config.toml
num_hidden_layers = 14
hidden_size = 320
num_attention_heads = 5
num_key_value_heads = 5
head_dim = 64
hidden_act = "squared_relu"
qk_norm = true
init_std_up = 0.0183
init_std_down = 0.0
optimizer = "muon_variant"
weight_decay = 0.096
schedule = "wsd"
doc_mask = true
train_tokens = 810900000
max_steps = 6187
Each number is 128 + 32 x the weight over its row's rms, rounded and kept within 0 to 255. Layers, rows and columns count from 0. Numbers have three digits each. The size before them is the row's rms in percent of the matrix's.

# up: layer 5 MLP up, 1280x320, rms 0.103, rows 693-774, columns 160-239
# down: layer 5 MLP down (transposed), 1280x320, rms 0.105, rows 693-773, columns 160-239
up693 098:148103141091108122137154130117099182120100159124140111158132129112125153138110142137137130059131121130144079151176111121128122130173087146121103148125144207114185104110169089070191137183090152142119113119164086145144118117139142115153132164
down693 098:150127103152131064113120081182138114113069136082164102064180119150132176135064117154178145100155117192113091089225131142149156089124144191149175151111112106161108092131096127108130074091185137110069099137124097118122127136144101124071137175
up694 096:130164120122033162120142092152118181142113111084122166156125088126100136154129153176147116105161154138117181143125138107061119211155164090106122088161171195141094154153159116080090110145117064158063166134119108127118090146191162110153187150
down694 099:093171089150163086079174120156187093061114125143148137109101091129165115157105191129173075100148084153194199118203176177126199113121184098125117163150198123133150093136151093109121120186159213112132131147145146137120145161147116101122150103
up695 108:088058190071053118110151134170173118106156116166180111168185058111129136082169080158116174139086074149132152118064199141115137160116210125102105130123153089117132094143119085107101127150126074119102142103158098091167124121144085104138178128
down695 102:130112136142098101143126148115121145137152108148126123136149066171157121141155100127114134145132091195140162146111166143135143126091152109154125157125133194151140142151160140110122085111112150108128124061175066169122121096125103122056194156
up696 088:161099129119098131118090098097170130095138141087179115109121075160127112150186138100123159018108147080146072121114115106161157070117132140160135142138111170145107112143156169134201110124131073109135118056098153104143097124139136086128126113
down696 086:127138123078083128133079112143085136145141104045165130131124120095161076138100111174075109147150129143077169125105138117154141129136111141135124080047116113090118177059147148125130128124143151131147136180124129167136177156062128123133178163
up697 102:123150121076080181158159115100114130179150143112104146125189101107147095181130182184148099086092120053174064137099106103147103078095124213167151069118135145116207121182114094096136120099090084103057088128110153123122142103145109142111152108
down697 104:144126133033131109179147137188139154188091129085110164118139122178148085123089086191204119169200082111144109135026108111180169172139121158107126180084117145132110133157149114113135098176151128102120115132144159100128136116108122128140156141
up698 100:138165145098085133112128156132135146100139082121103206140101139119127182141075111181116099151154138154130159100129161194100151105186132146109112141140092107164131152111141069076153071162119200153149137125158114168143157157119088167122132098
down698 097:114112144127134115101081175070125105114143057130159219155151146103162169115173133165144119186113055118092159084120181126127134124111155141136134125136170141173138170118122122158127084124059121088158117181098169092092133123092162145118152176
up699 103:074110070160093088177148158092060184144072079077149139136135111172110169129069076161100126107066075095156132062147147126150172158087163145157089142123154162150083108152175140158083124073118111116211156136142108160090181127112079147118133105
down699 105:077046060117172125190104088103072179147048076160120145160120180157121138125124074174126116167070109145094151128149144112165133101103078077096100096111159140102138085147116163145148104109108145108079126209145137122123110104087101161113143118
up700 097:107136178134131147108107116151137169108174059150161131129121196132084155141176155189105099113093159096027119194141116104132191154145167118092140153111112087148086081090165177133076134210104134193162172118141149089243142124152121108151147110
down700 099:151100172135199090101109126139102125165175120152136121155066171118177155200127092138136155150147171126161112111154113191125159116151168141145117165118123190159127196161110148110115110135115193145165168130057074158133122101147166082129159175
up701 089:148148056140106124082134187140088031097099137099148189153129150134129138182116140103086120114146098111199109143179124089179105129104089137117170164176168150123116161122121096151139128127155129149105119171156107121130121126134158106089102151
down701 105:105165155157153151114155186131096115094113093120146162201111134146137073158071107098149108153179117111100138114137065095147148074137094052074164146111110108183169107107128072154153091071185120097115131118110137105129155135126201059186175077
up702 106:110116155128167132124127159166131138156077123123080101087106106062162140180096111150203100127091138144086118142143143105172089138223132077104136140100098140126081117102136116090126111081124142096132136183136143152123150138213146107178116123
down702 110:077199174134114142148132093129154160105068133134156091121068187111111142150132087106164061100160181110119067134109091120159156141137096097119128081155083145118113132150144081132136123142109126173125085120140081114077126118103093046115133084
up703 106:128130130149139120055120155112108123158120074080166113144090112106124155147124116103157149121084027144108130210132135112134180103147104088125133100032101112091194146147136108138133161116146104129186159198095177113144098101159124109151116142
down703 111:117095152134119109074074135167122159164088092103163035108139103166153134138133131179116149123099129055157166081135114097142202115130122086141101093064130107128174172126127117098115076142142131070119155091125089111148130075103088061144101137
up704 095:127128104090199184152123099117155077101141137092123098134095096143129107135173129124114163158131138188122171180131155104140155109085117201184153128051102156136102104134095131092103134126096086078089157119130117151094148135116085102084151188
down704 105:136097107150154149144098114185116136122166102083123119120203095151136129104088158087128187128122186104098173123157122088161137150137129164123129115132110075108130135159099057083076173111202087198150181109114100075122125165181124131171055119
up705 095:122107079107146087125101152162082067086108059124100137135086123144115155141128105135133150206156081100162134080089129140087106147123125138137067124151119165100162075126194102123134090153103159135138145133162139124142133128104144154122139140
down705 093:182162100141151088104081155208176139129136072088134113122135093119088140056142164086128138136195099074123107141188088108137114132126081127100150164194075131116118107134107109139133126138140135151120131139089096130129111072137083149122157120
up706 096:109149152142113083112109153154188135132152089121135156107117132132115121107189128107153170128147133097126131154090153173090117146173119089140134094129153128068055159112130163102039110156125146140150090126116138108138122069116113130110150097
down706 096:212153137119133170172109127218108130205119070089052088152105132142174216108105134186092154161162094122112139122148161133145114151142133081172102119107192047141119159105200191164137101170109120157096114174140072136088182112111143127175155131
up707 099:072095120129112186150137153093151129131148127160089104077082114092163123162184191181137111165132085085091130158158129106101121185117127175170135106117179175168128099095150125147137172171165135123135141175101161073162112152115065108173164117
down707 093:109106181086158099167148122119128143128158155141083094115127124105164085082141021196135136114098141115136129129189115164126169168163170149133124126100127101111121144132118162160099119141077113165152131148119164088134128104137130057142118157
up708 096:143164086098088086215108103116161051096145169078140142094111128123133145167142112071172136152151149085113118124084125144107156099131126142117123060130107161102085166145112098138086123142116143116141157087195143115112050061137137103139180162
down708 098:176102129119115152147110194104123127070181103114098172074039076061168172152116116154110117151120117094102118102198118151159142069157140146104090121092127062105135158116055132149055142119145117166122134143121120155118100121119151094130089151
up709 105:108132089142090145143104091104111113112167107123150121111100123135116225129071158132168105154137046123135129149145122142144153133093148111156115079106086123139121106125200118125137135078071167121120121112119119142155068120140123115104070114
down709 094:133144170089116106106155138130097138132164157126141068120123115128133071135098119103143138094133089123061115119117092120157165160128133181136100103109125147136115151079141178117059089099141126132148104130156151185117093185100095149131157108
up710 104:120122068066090149085176184141148111185104112079126113101114205140155161190125164122106132127202137084138159139110104087084088140168154206135117140170114121086155146112086128144198067173085102077114112137147109121116121138097128110146150165
down710 105:161119107078102115060086140101072115125130117127065125085114166157196129168182088136126119123128163142119137122124161096110131117126115129145106113127085106156150143090125166152144109143102085132075115142121133134124105077116086104100137132
up711 107:113138098188107129125134102152115130151091119102146122125124170088194179090173100141119207189135135130150174146102115039148092141156095116136146123124133159108089066140132182078098152123078130114110098137114169087119162214168078163135122169
down711 108:099089092108161139141164147113101111107129113105140145099076124115129144105143072184120128110069110153152140183134097133124143151159141107170125117124092132144160151085064152141149134111109092126099182115088095118169205200167135087133158153
up712 099:054116035119093122124185077167133169184150180095187123109099129146161108175124149165091116154136143103109156127161092142112135110125077140111103078125159091134148190144163160167110113124126132081113133102062159148118188180120091135137142213
down712 099:131139116108073086153103121103152062155106142171133133184141177076110079120132120113106127110119161173090151110190103129180153097152121090108126184121124104159115109102081134112104125137142122204150110164124084111092155061208124148139086132
up713 108:098151131140086090102076193179161154160146161099116138178231113080132159087087103212117156091095137108175175116115200165120162099091127176147147156117123148147137070108143081122150087103145061190163119132146114101117137115146153165099149106
down713 098:095063149163136112167189103212126143162167081137082108125172088099095097132174108095116144118102175161143128119128171133149129092123123114136107104127140122160144169141095188107133136113130067156133155148126177153125086145171087178099117098
up714 098:213196112109152076172165164121123143158131084147174111102116134129117187148173150130104121094112175156206092158132115090136153157105101131097173140103102114096134079180118086153152147155144109110116092145128170111117093156161106136121135119
down714 104:117147095096134067120167127110083152116175074203144085093137105110118154128099095140113141086062101117169104179156098089085150178109159093125154146066065083097154129088093100065143125137124132126156078153117102129112136140136097101146124158
up715 104:159115123146129145104134153095096069146145118113064152170073114107125156125121072145112143149153038127120137141118099147115099106172175129081170152135167108119119120140108082172106138076172113111119147097147145181126100119125067117151157164
down715 110:113084126120078177171094194112124151115191131173095093179197143118121143118094131177145160178091170121150151085088084142131145130125104154109128110152142125116146093131075157135115122084147106038100077099109134165110074100093144134080178157
up716 108:110137163135080138125161165120139155149136116133159100090096226140108107097170102190114170198104082218115105157115101143146127120156144154136096151154157154116074104155148129227081077141173143133146142118167127122093095202104094105110126151
down716 093:113156113174152092092106182113120199079100123100131120068118167113104147078187107176131127129101155181162111139127116177124151177148134185125112135175138151138125120149156131172061151155207145075168126117145090136152170182117101129134062174
up717 101:108081130133132170177116118091104131091118148149158073109113157168152099174146178169154122099101075139158134203105105126149159127121126154134165112073114114078152065161122083100150182209121104170120119126124108125103104125105106169150159085
down717 106:127111074112091104120138110111124104056090170141099143103114138148112123153124050107139131139160122161107152144124114127164136153140159117140182115054115139073170129139076104112131129099099110160123134117120133111128136107127059141160139174
up718 102:146148150099085106184190109163080118173132160136159099145185138092088105149094084177186124136019181139111146105063141176118114102107175122155091116118100130109096131075146165163113117128137150151110131142078113098095090133138134148104103095
down718 107:060079153117161112097148104114096110165138138068149113129166118098167140109142052129108076117113120159083085170134169123143161135187189192133141117069112139148083155102188154195063134126139171101140079193174093103076059141176134119134138090
up719 102:187155153105118142149182141155132128123123086127142149173128092123089116164118183139129127126099129112088108167136122101118120171115177200046164133119151195102123153155088119044130116117177102208099131122102083127079166092129157194129113098
down719 110:117089134146101110161089109168177113107138160113108112148186123064114148159146151165143136128143182103103133093106140107108161163164161150126194198121140090151069150162172119177077109191111125133116175145112126129157135150119086129110113149
up720 102:074139137091070166114082096105197196128078136128198139163056118097097144095139131172151077143067156074099148162120124206122120142165175132133115139116068109128118121136184165091137150097108111115100113135087155084117094141128118137135120124
down720 107:147145102116111119105086085140146136151098130144148101118087145133088127108113124150112121042109124147112188156082120155132145133161201127118184160117088210137106110143116135152135053092153085067176110183084166157118108100174106139153064117
up721 108:152189168193072187074103151174121143190119165036097151129185075197190122154180134138146117129163104132140122108127127165163066120126116137140149130092104200116113104100135140125157111119168151118168113116157126066098089080160148132107202145
down721 089:185158113144136144094136153153125126099145130125145110123168074156124170159131110160125074073089149093137133124148091128109088101148125083134119135132098083140107145127108133116101126132087103122145136090158151108086135099107099142065165129
up722 096:091124134184174162137141128122137160138105109125112183187093144134140115079112095140187108158154180086137147157105120176112071112114166136112097082172114083092118127179100143119100084120164157116088118162111099138123046066165136114086110121
down722 077:147146132146134082130144143154157171085069150112126180111126174133134127137181130119166165094186088146133126146114105085189156072097103177186155126117060135171068208170157120115081087118090126131127121159134099131074135102098066110193121135
up723 099:135099128131091103124157081086104045137113143158166106094106046079118169160147131163113158074140112117127140156150163088104087143136113138086123122115137172131143162119168126106111140134155156129183143142077119093157092083139140108175101111
down723 102:114044139094179127106121101128139183105055137226083128122153094137116110171119115131135097112158113105095131185183119086134167135166133111101067163176113159148078134151116134111127122147126165105145156169073155147161176114116083129110112182
up724 106:133135085141121100144193073153108159097151113169162107151217106160146146137093108183134175114119137121081141099162092124077163124141106147194139142042109127110163110125147047098131151135145131142114132165162087078119178128102110138113134195
down724 107:102110078153165173115159150144177075135122158175134107088117146177121160079127146115160173114148098113111102137157104135099167046067106116113096120073060116153078130138118073171135167106100134112081176158147095100139119115141178125077103090
up725 093:158158139142122138125128101131084181142107098187159132136112163156141087114097193130130232062155074127111117133102097147085117090095128132117152116142132124182098110082094128152121117112120156114148112170118075185126075158127079101104141166
down725 108:118087158183053086158111119144117071134109125147168097164177129128138140145137058177095146100110127164111135095200151164076125132145134090139143180174111085101121148147127122087049144131123164188123118112132097110132106100113100092093129140
up726 098:139151114114092144135140069079110171130092083148167181099121084128109144169099138138164175098146128158156099161075109159104068114097138173118169105083166124126151164144140158166134138113167108125105140113104151092167056160129092167104174115
down726 098:107129107120109111091131098114116129132119137134131156159174114139148110128117113141083152089135191123170112181181071190117151114119084162108115137158137070186176120142135126099121139137193105180125105035132141104076159178145141068157102116
up727 099:160092170144105146098126126152152089136143162098115166146130147127142126136207097150098193125134131133142151167123197106126095121126121173085135129179115111102107122106140096156081104190125164121123137191083129095105111142189138103111138065
down727 108:092120138151117109099103098174137077135108149117115196148128072082045064167128064127151127107136151150088085159145193136108092090072104139134057110140089112161065135127141118104104076115075098131179075179148172108103104155158204108151136144
up728 097:130095093099134127112156147095094134078162118188118078148146164188137108130130111174108147133093117177106103116181109055114135184129142133172125162149155176183109112131098104131092160159104123161144121134155129160150148130150186115142180110
down728 107:140137114061116156111080157143117114102144136158162135108081150120117124153157119121165145130171094157166119163154166116125095139103121147149111139188149134138129140136086124120141090107119109162098129114134113143107121183166096149118154143
up729 100:177109150142136100113122103108129116152111076132171117105144177140103091104137095068120142181138150080137157164162136151123191176151066093188150075156159141101141170129112175141167126146097072100132118099136160129162109177164122122102113181
down729 090:109124170121156190070139113077090158151168160111163114126139096052220154132150112113123155108140150157148168154097118104084143118155145144139128082063103107155149172149122162099128109087158190179192128111168149122112121111136131136097102116
up730 104:115162120146171109136118181125104170186107136115140214134165094126112158115144117130074128155125099124161138124096125142144155119144092140169112175044124171210106136173116057104142088175183132116112126169141168140110091114115110138106070146
down730 103:117097095129187117134123101153164185122198072132112071107039174096194189199128134125156081107127145164179113138144109134149194189129125140090057115119149164181105121160068141135079182147042111163112114111176098102184087089186135132093093073
up731 106:132134105153133115130136160108132094073048118133079095183166102147145157191160066131104109170137110078121143121166101120126100107127183177136058083176141196140147089149124149160166111145124147157162144169098142098152143079109192172096101161
down731 112:164168077126084137183092127113186146168151177064103140167057124116131137128156080120114127113103120115160122145131107144093119118167137091121120107112099152117134127114146153143174142119104130147128118147087163098142106059102199161065097096
up732 099:190115070133150078151105137152106045147149121099100068108053120131072151187089095155137116086103159116156121169129170130193149134129124122120138094097134058214093116102162139113108148188138119123091140162154043146115109174159111145146095185
down732 106:211128154104143099160146156137077047126069139089127074198108112113124119176090104141163144137176165115163100156148141104126114073179127100146168153139173124149140124116157109156162154159151067163092190162123097113097102107127138075146155153
up733 103:189070126166145110109151131189103134143113134130182108121090102101107148142092072116159140144075106105125168154157073086165125167113151119082136103156133125076181129156111097103144157151176080166113153085087159118125127211146133138120185131
down733 112:145146134151094141096177106162123095105134135115157098121124125086092114081114077134142150148162110090118158130120103082076137135118138115111159157078103128140233124128145137121121067189154119196184165086124112100135124144175163125134188095
up734 101:149105190127119110122120124147072168135181083078129104187103126133124097188113113176150153130104066105174140208139124140123139167123198147129096121162133128142082166130171125107159090127178102117128175040093122148119116144066131140154112126
down734 108:104103218168148159119156107109084149102095112014127135142142126148189203106099149166100108122129119134141132179092124187136137136084164187159090135173123183180154125118197158110114115182126126088143111089121167135127161144069084131114142128
up735 097:117159110130122167083139087123143129156180156122124114132139127121111118119081143137106116090031127123125182091105085175122104149160142175136113168142126107143165098079105086112135100100129130128124048112066136102153179100108133127177181205
down735 098:150153065094157107155113128152166078110131146120051154186133125138120129111090104151196141144046142079137139145162076131094121152116133071144171103143129095125107174121138142150109157114156072129096118145147149071152048128108158156169079102
up736 092:164129146143125125150131139144096077116162174132120089158168172177085118181110134117125121118146117132059109099135093104126131121198070085124133130096148124119155152075136127134081160182114136162111162109158042124133108099131107105165185116
down736 084:155139134113079113142133165119179150073141106110126109086100144109075134104135124115167086112131100161127126120186123073130091171113139163128107115099143093089188122116140143140126108107106130114115108121136136106090112064179121145064141161
up737 099:148101112064181175147161099153094133097160065159090124123104083163112097096095070093115126154099070138134129143171131174170077087148132177153203173061171129119049125128166072147055152133105127161118134102157136097128133111078056139114094096
down737 105:134049138129120147183124189149121148146101121154153162106068113137092173101092122081137153113120123106102075145144123099156071107135136094205129117061137101146093167075155100154089158120148136053168098148190155159157141080122117123146148128
up738 092:117117114124118166115178127178100116149144173067134127151086153126149164115156160184141130082145120183186103135147171154133149137136134083134179149172149126122184164129104114119100222107120095093108112076094159088136066146091115134162146167
down738 098:142129158118104179198116167141113133139132181163077115163068118110124068190148155127098129148125127117084162100143135134147187078174110163145181166092139156166173188115164130114099149069107049100131116042127123096165140113090117160158132115
up739 107:140162131118077064120074124137137103113170057096111094155148113121103139174093127120156100137121176107115113162161124081189090085134165170121122152119118157099110170089063073129113103141148107193089123101085128150141105164101164118127173141
down739 107:134098098161195114127117133121141083137111087139113103129153182139159117129090105101146121067079094084145187039123204129136164093136117159114156150192110156114088134159128108111160083172108092137137143145071087153171119143174083059133129102
up740 101:135106150062087132130091128159154107144134099205102110142093094157133094148133143118072144082120076127105128154155132120171125111117091166151163131155200146116215061115141141056111176104170082129133146206145150105115182107139139211119075176
down740 104:163169117140124158105114202142193126138120145185147144087127091176111118109109160169148118074134153062133191115164125186162140126140150152132121105105108114137096151157135146138123104145097082139084150117117150135142129122086111130101144178
up741 101:146186127087183091152093153134170150155155134190143162184195115176132105115142129111125123144090166131153155135120182117153119122135129109122206153133125150115126086109053201113110183166100162107155099170162140172092147112070086113138143102
down741 105:158153146116160163153104124130127044139135117130090182168163173080178128147087128143174138168163114145141155120110154183121140086148172121113105109141134128123128175098047119173144117096154148142122125166092123177116159112166087149113136189
up742 089:110177114108116165111093162071147128179117113069161139158139059151145176112193137111173124156197127073101135160113112110133132126106070104196146115115139101089105129140142133126110122152128055097173142139155181153113121161170188144139122087
down742 095:195139122150153113170095131097154099123151063093121096121140130097154095124103123120115102172217141143138117116122115126132146116115158132134082108110148091140081155081173149159080151110175051171121162153135112110133197146134133140101175162
up743 094:114129134063093119102128123150114124148138101057134150160105148139159129146085140159117111170149073109152200162090168132177101076160115143142170185151161093172156119070115122106126144083120161158112153154079093062085093123144122139121120128
down743 095:153100034140097118109149132104139117073160113178138145150183141098141099130171074167110126134078175120157128166176129163137128128104144087130161087155117159128108172109108140118113152147159068083090131104193125146179139119124099102129119115
up744 107:141131118094136165142103158114136168058167128130082135101124138104135118126204166119127096098073152187130119159121117171129136141123079167096127108148114158177118115079057169114072118106128172155138077126146154115105099082130058066154131127
down744 100:140145132123076102120123147101119145122129113071136124130066116139078129129118111149160133113109083101127133110111195112075179123111143071069129113105174094134175165166105175139124106138102138114155182183128143155172141104095114137155123145
up745 100:146148075188126109082090147116125134093145104082084115080077121141128093138070080168127114149165150149129133162121136094119165098096117114120188126074141224153115099140151096102156077151158124089181088160153146120119156073088072152093130073
down745 103:068180155109100105066158160135154151181124139110124131132112148135156121139127104079104128116138085110069079222109185133182153087094149074126086081140078075140143146162137172113120170120116088121121106125144132158070095130128127164151060211
up746 100:111186136112132132153093144128184125159118089120137155135149088152083126152150132169120075081159098137123151158174181186099126117176156114184110130133110126155154153092088153116101133145108138158124170095088097114097094160177112138143101052
down746 099:140137085096217050090098157109131123166097138106153118117059098084159165147110131114159155103130203073125152121075143095146136175135134133136158182099150150134140139176139130067121109137131138151104136094165118194130117122151168108093148152
up747 099:125152111086179086118165115111176129085129076157120105179121159165109090114163121096125183137131149159095157178139130154115132115171138131101072124153079156090121119159148093090140054144084155151100128095131116072047127137122119134108098130
down747 099:086123097089090086097046103137102135134137149109092110113140138081083086136126138112097186177161115113215101045111114116120099173073151139150093193101106177090118176100083184144141136140117081074077122118122124159143100133139183144092099080
up748 092:152103141098108079096096069170083103145140127110125134174097195155180099170152142107136091137184125090125128132148179067150161112147050175143085111133133172119177073131111157158150131187129104117103136147171103089101151130153127128157082159
down748 099:136159121109117135136134212146129066107146141128197153080092078172198115179142085109146137121091153143084158129133093166167101158148060179153075077114125128112128088123097180136151182117140105168114156135129163085074141071121118160191065112
up749 101:146108114136131149209133175176111074116079139136104148097162080183092158137140123149124168105040177117188105168128142163088147110093133097134152081126152185166095119151138158148106131118105116142079128146123109141088121159107184107128159106
down749 108:098070078155086165179149118183151146103095129128168103165095125132122157128168148091168106079099091121173076179129088141170166137169144059146056054091081183147070119122123146119096131127133134093100177136117144168106091166131168141120185127
up750 102:139104109079109101132124135113132164109181156096176105128161155129110097160176112155125139130120104118195127122136087130172082078106067118147123184115117088100154137119116129169090087116142114109089147132109123119095118188151076095218070156
down750 100:128066196132087061155123099134185116145066104097118112083136155153153130123125089139108150136116124165131163089130105125110135141148118115129100175123116105175078142094054083165100124110099122127076120215120118122131106162116108068153125111
up751 083:147184149138128119149151136086152157121141060108089126158115163093122124189099079151125096120186066143148116123145134080053132185128139113126100137056140120145098111137140103139145124120108171088155183130100095111148089181110049122147169160
down751 087:116102153157114116084147085139074175115173139109062127124169114157195117163162093146102124133082055177103076112171135101130104106152171174186129083078160100127176145117111094097170100099153179146161102103119090154126104105154145114095124125
up752 092:136158157141197142092123125142116128131170043104138093185167082151107151100165130057116144068113096115108129077090163142144119129091143143097097110158183156070128130129037125151160149128198109151098078085111135106143062123116133138123136136
down752 095:219157104142130147231119110095169118186129130113163121108088126110148173082120118088157129065113123156079130105106143147159142145151187095081120134062112083130147122126153088155129147094141060160111074096087078158147137119154104128154171118
up753 101:083096085111130040178146158144129055160118074117121201069191182134163113128159148116153137151139116161113134115168126123130129091114142152137160158150110143155092093134119101115123114124092100120093098078071121118107093116131149123098095171
down753 095:073155150118132113117106142161161189085071119157140115100067120098155093144134097129063107080131206093104130133105096141148098135099112115143150081105060116098167149078090090173120091132098152121219097182157140173134108111164085110133105070
up754 103:100141108107128091078128135152149085096037130122136090199128127136153141146188144117102138110098066120182143111181174136184160165171164183156029159153093114088122134117106151132122122145171126131140135110126086160133060138111059147138125085
down754 108:156077077136147111089154095109135103114111153042087188107080111137132169098144105090131184126142099133123113090193177146137144070141133125114117137156133140132117161149191101158130130119117170149095117101114155042119080117163170131026141106
up755 087:201135118108122166128179083152165119151060146035093112139076138147137091063149091133193137082170111089160103088097177132118116135091118107086133107115125110080063152142073195158103089127193123107157089141136113112112122153140133133130207164
down755 084:123105127140111090159106112113166127106126102160164190106139123108129103109168151149052162130044104132061076115150082085132106120157172124137132148109155131138124103160123183132105136108123112085147192084178117097125136120136140154090090097
up756 099:096195060072164158046144115153122128067156183118113082092139115151147135139105129196155115108097172162072107102160112116087149141140167145118134124155153146134104079083137188100108134156125110196106153134041147102154154121098131171118165080
down756 102:122187125084130114147138144111158092091049120130143097099106138186149089094109110189129092137191140142091146122161076145162106149131155186153122100171133143113189138136114086095046146163066106211128065132102201153195106067169121106101107153
up757 094:123127132119191112205164106108137137181113123107143114081090150120127136179109087147064144175093113159133073153148141151118105127111089093174121121137130142149110094150072118128115087154101123080161053092143121140140106183109128138070132167
down757 096:143123189137103131129121162101138157163184127100144066081153134131116195095132070103148170101079088118064095156186072125072116155193141102152130165154092087106095132120177181159078118128109063090161137111128131150093111161177127167084096129
up758 102:155145152178139171092096076134122167155171126092185146109120104155124180140094136081121140067158148149139133117178144120103155118125124175148144105117088080130172115163179121103127095087139134153102112091145046101139098106111187154090165161
down758 104:080115089090118157131162167129085110163156129206141123091169163045140156186142057155110144157112080118126080090116176153164122089143116093109199176137161100126162140135143112158105103122125145171094142167125146139106108075099107126054106145
up759 094:100169142125134143128163106086126156157118131136145161151094138106093077095161140124157115154121159161155068183113123162050118119113205078119126109128122145140124147122126147135141141160157167119130186088128097124118119213176108180109139206
down759 081:124136135117106129145107117141081084135119105179080154075146101086094175125107113130087112120155184090099132121193057142152136183140078119163148145124124117093164164144121136119094104145166169129103154188145129098111183099159143113136086146
up760 092:127113097110146105149149201131111151158093057163069141143148124118069097151117102180137094159120136146135125153137082153052146087129079160106141130114176098108110121160086098165120123157118151107136131134091129106145146113145104121162116166
down760 100:109120146146163124112150150094134118057170101118135115111092140095083115070141119087120193150135139102107130191179135160115087151122093104126101100096121082103102133037129176156121120118149085104134081074168167152184123102134155093161118108
up761 102:140117176165133149135120074107121126160149067106150106135129175146150122091178132107130116156158122133117131168122132148059130096137098071136132108149145101105178110189205128118081121105124154128117137134153215147103124201148137166165139135
down761 101:103119185117171164055118055168090114101133117135105184108133118149044092190120094094145134162123148116125095086098124112148158178116133156148128111158179154042182127133180108113096151144108082178138117140128141143117134139083169088131139202
up762 098:115160141130165132129116147078157115143138174090155093123122147072115142118103079147166233154177185156133119097114186115127087141105157092061106142183087113143106112132082110168109137158111137105165108139158122104171164100151158080168118149
down762 110:132144114067142171121130084092118157093098168073132139097166126129089153111075096153111153157131149167142083083147156147098111136122083104094131160181164122128106128068114128113108086080090083106158106083122091125192106151175180095153082115
up763 102:114132125037066066118105109097113126097084163137173113127180138185147200152169176135062138108081128136167135125105119100129142130174114150094125110151193143190122134112182123124109073103159175081125116089107117103126129067118157098098144114
down763 105:134116120096083147189121149140111179134103163122173134132133158145131182111126099158089105185142108135100169095080174119121136124122137128102140132105126140128145137142146218102114088141152175180139111130130100106144148127140109154080156121
up764 100:145089014200117110151170141103092204204196031129140054134115125126120157100123126108143197117097114116104106141103092130139158158105087126134086075152144122120156126117097177122158146152131110115122166131086127128123118073193176152179095163
down764 098:134156121150111053139106104161159145199062124121125178111079111117120164152142087127088107123156121170185130089117110116182167148148115148173108149102140074156116124070150166137102163179142141129093106202137159094144107232106126158163151133
up765 085:181170124141251090075117125135178153135099089101126096098127083140137123157118128142209158147213124105182130111105151109133081163144071123130130100170113128092120080168081147155119116114123126157101134106155137107100126203096088133167184149
down765 086:100105193136140133123122117169100097101117117148151198133168162128168078175128071164165147131098143050127124080119088159200144193101082148114148136179100144073126110129171173129069154105136121111102117107126078109080128158144134120177150143
up766 108:136117141139115090151114105136143137151080160076161115180120100106092166165154150159076083120072186124158187139118086084066174070104162118142167177106132125096115054083160093140164096122131118092095159189120119136119162115181035075107160132
down766 105:151106141109112116080089104081145191119130211197140133144116092145144115099179121040104147150120103129146151113160126121120131132109114177151086132096143144163105156194123168203097073084183161139134141132143128139081132193177140067130079139
up767 103:143098133078181125059166098133185131108113085133160116130154080094158128135109087094149168088103090102126140125131092134146159095122089122083085126157148146120161140155113072157127133103189108080150100161113077080127124112119115166145166160
down767 101:170083085100090117104109116148184131155062163162150135119159135128173156096158144127171164111110131144087120136151084142182101073190110194165072146166125111142124125139094079147158120075167080075160113121080086157139148129105094155108127176
up768 106:132086130108064090122129068186155141148144082130096138153115140121107152098138180143196128127101096128140104212093121144145096124156135122190172152101111175156173057087172102087162093109105131171120134142103155122111144130121169168101088150
down768 109:118145111159129120128102099178176123182124103103071080131150127115135187105134162160127130137084094079118156154154205173145120153108144157167124167146113131184103095148131124114093136127166149107163134115124182100140107128090167160176041147
up769 098:151188125167135177125130092137115032127127167117124102135120138118196133144094181119100136031190153117146123137116166149116098170128116146195186118135140161140076061129136103122129154127139173105168105113110097139146131163121062135100175084
down769 091:108115173104148119112142104201125118157139123123016153170191124109144106133118077171090130123109136075118128134119150177179161119151119121103136138213100099115150121079112133118133108079109155127117100155102069139122116097110093133070127170
up770 117:112175173100106126181185098121156142134138143147118101160197113099112116175164127115125149134143155097190098109085140101111184171117136127099131098166092136152102062144134182128089169159118159147098114165075143114148108164092097120176154129
down770 099:149165139098142097128170148131087169070117114103093082105105045144102095157148096105116146124080132164101129156106150142145219080119143100098153076180155119131143158186087097125126141148133111099129104158105149120102117089165093143143043081
up771 102:158195134043086150145137060135115172094162112146113108108159177108138165159156159110180084152169143190100159149157112158141166105095110187101126096120097133120142069085117103060136134093144122112103113105104103101082162143135134114096162081
down771 104:131071085153143099187156127099159153109177108103164100137108172146153127157135105074183177154145131101097138081158103155147114142115092166095144117091131089123187119113132125102143120101107169140150154087099145143124128083110074164065143118
up772 099:142135074134094132134133170073071132144108160119129141205102132135060121140134081101152114150142122149204139106134127154210133136139145104070133110093205147107150132147139068134101118140124139169211133157171109116102124128149087134126124147
down772 107:089090160138109154141129149097028126125066112141143117107127135063085134141112133150126112129098124158133202115133117119204166134163107116093096124160107169040129135107139121129136105111115118129153100121101064101179092146108153104078070146
up773 094:102188145110105127136113181157129140137128147135090169172188112140176123100130089134135143148169065115114141111109135184127081112121171111091130143103142118121170021143126080165105088147162151130172142098128100159106107171185142121140133050
down773 097:155138123169091141153123167135130140166100095090188094133108151123160124143084088101119122108113138155102129156115128144074155107178141143146119132080138189110163077105183111134139125069168114127124168130147154095092143161117112145084175116
up774 101:126138099149114121109054100110079107129094136122127114102200126168128105102119057160160131136116134013162132176080067178146124138138099153150147166055182138156168170098105117094110129089114098132113149167126113155118112108144121141162138142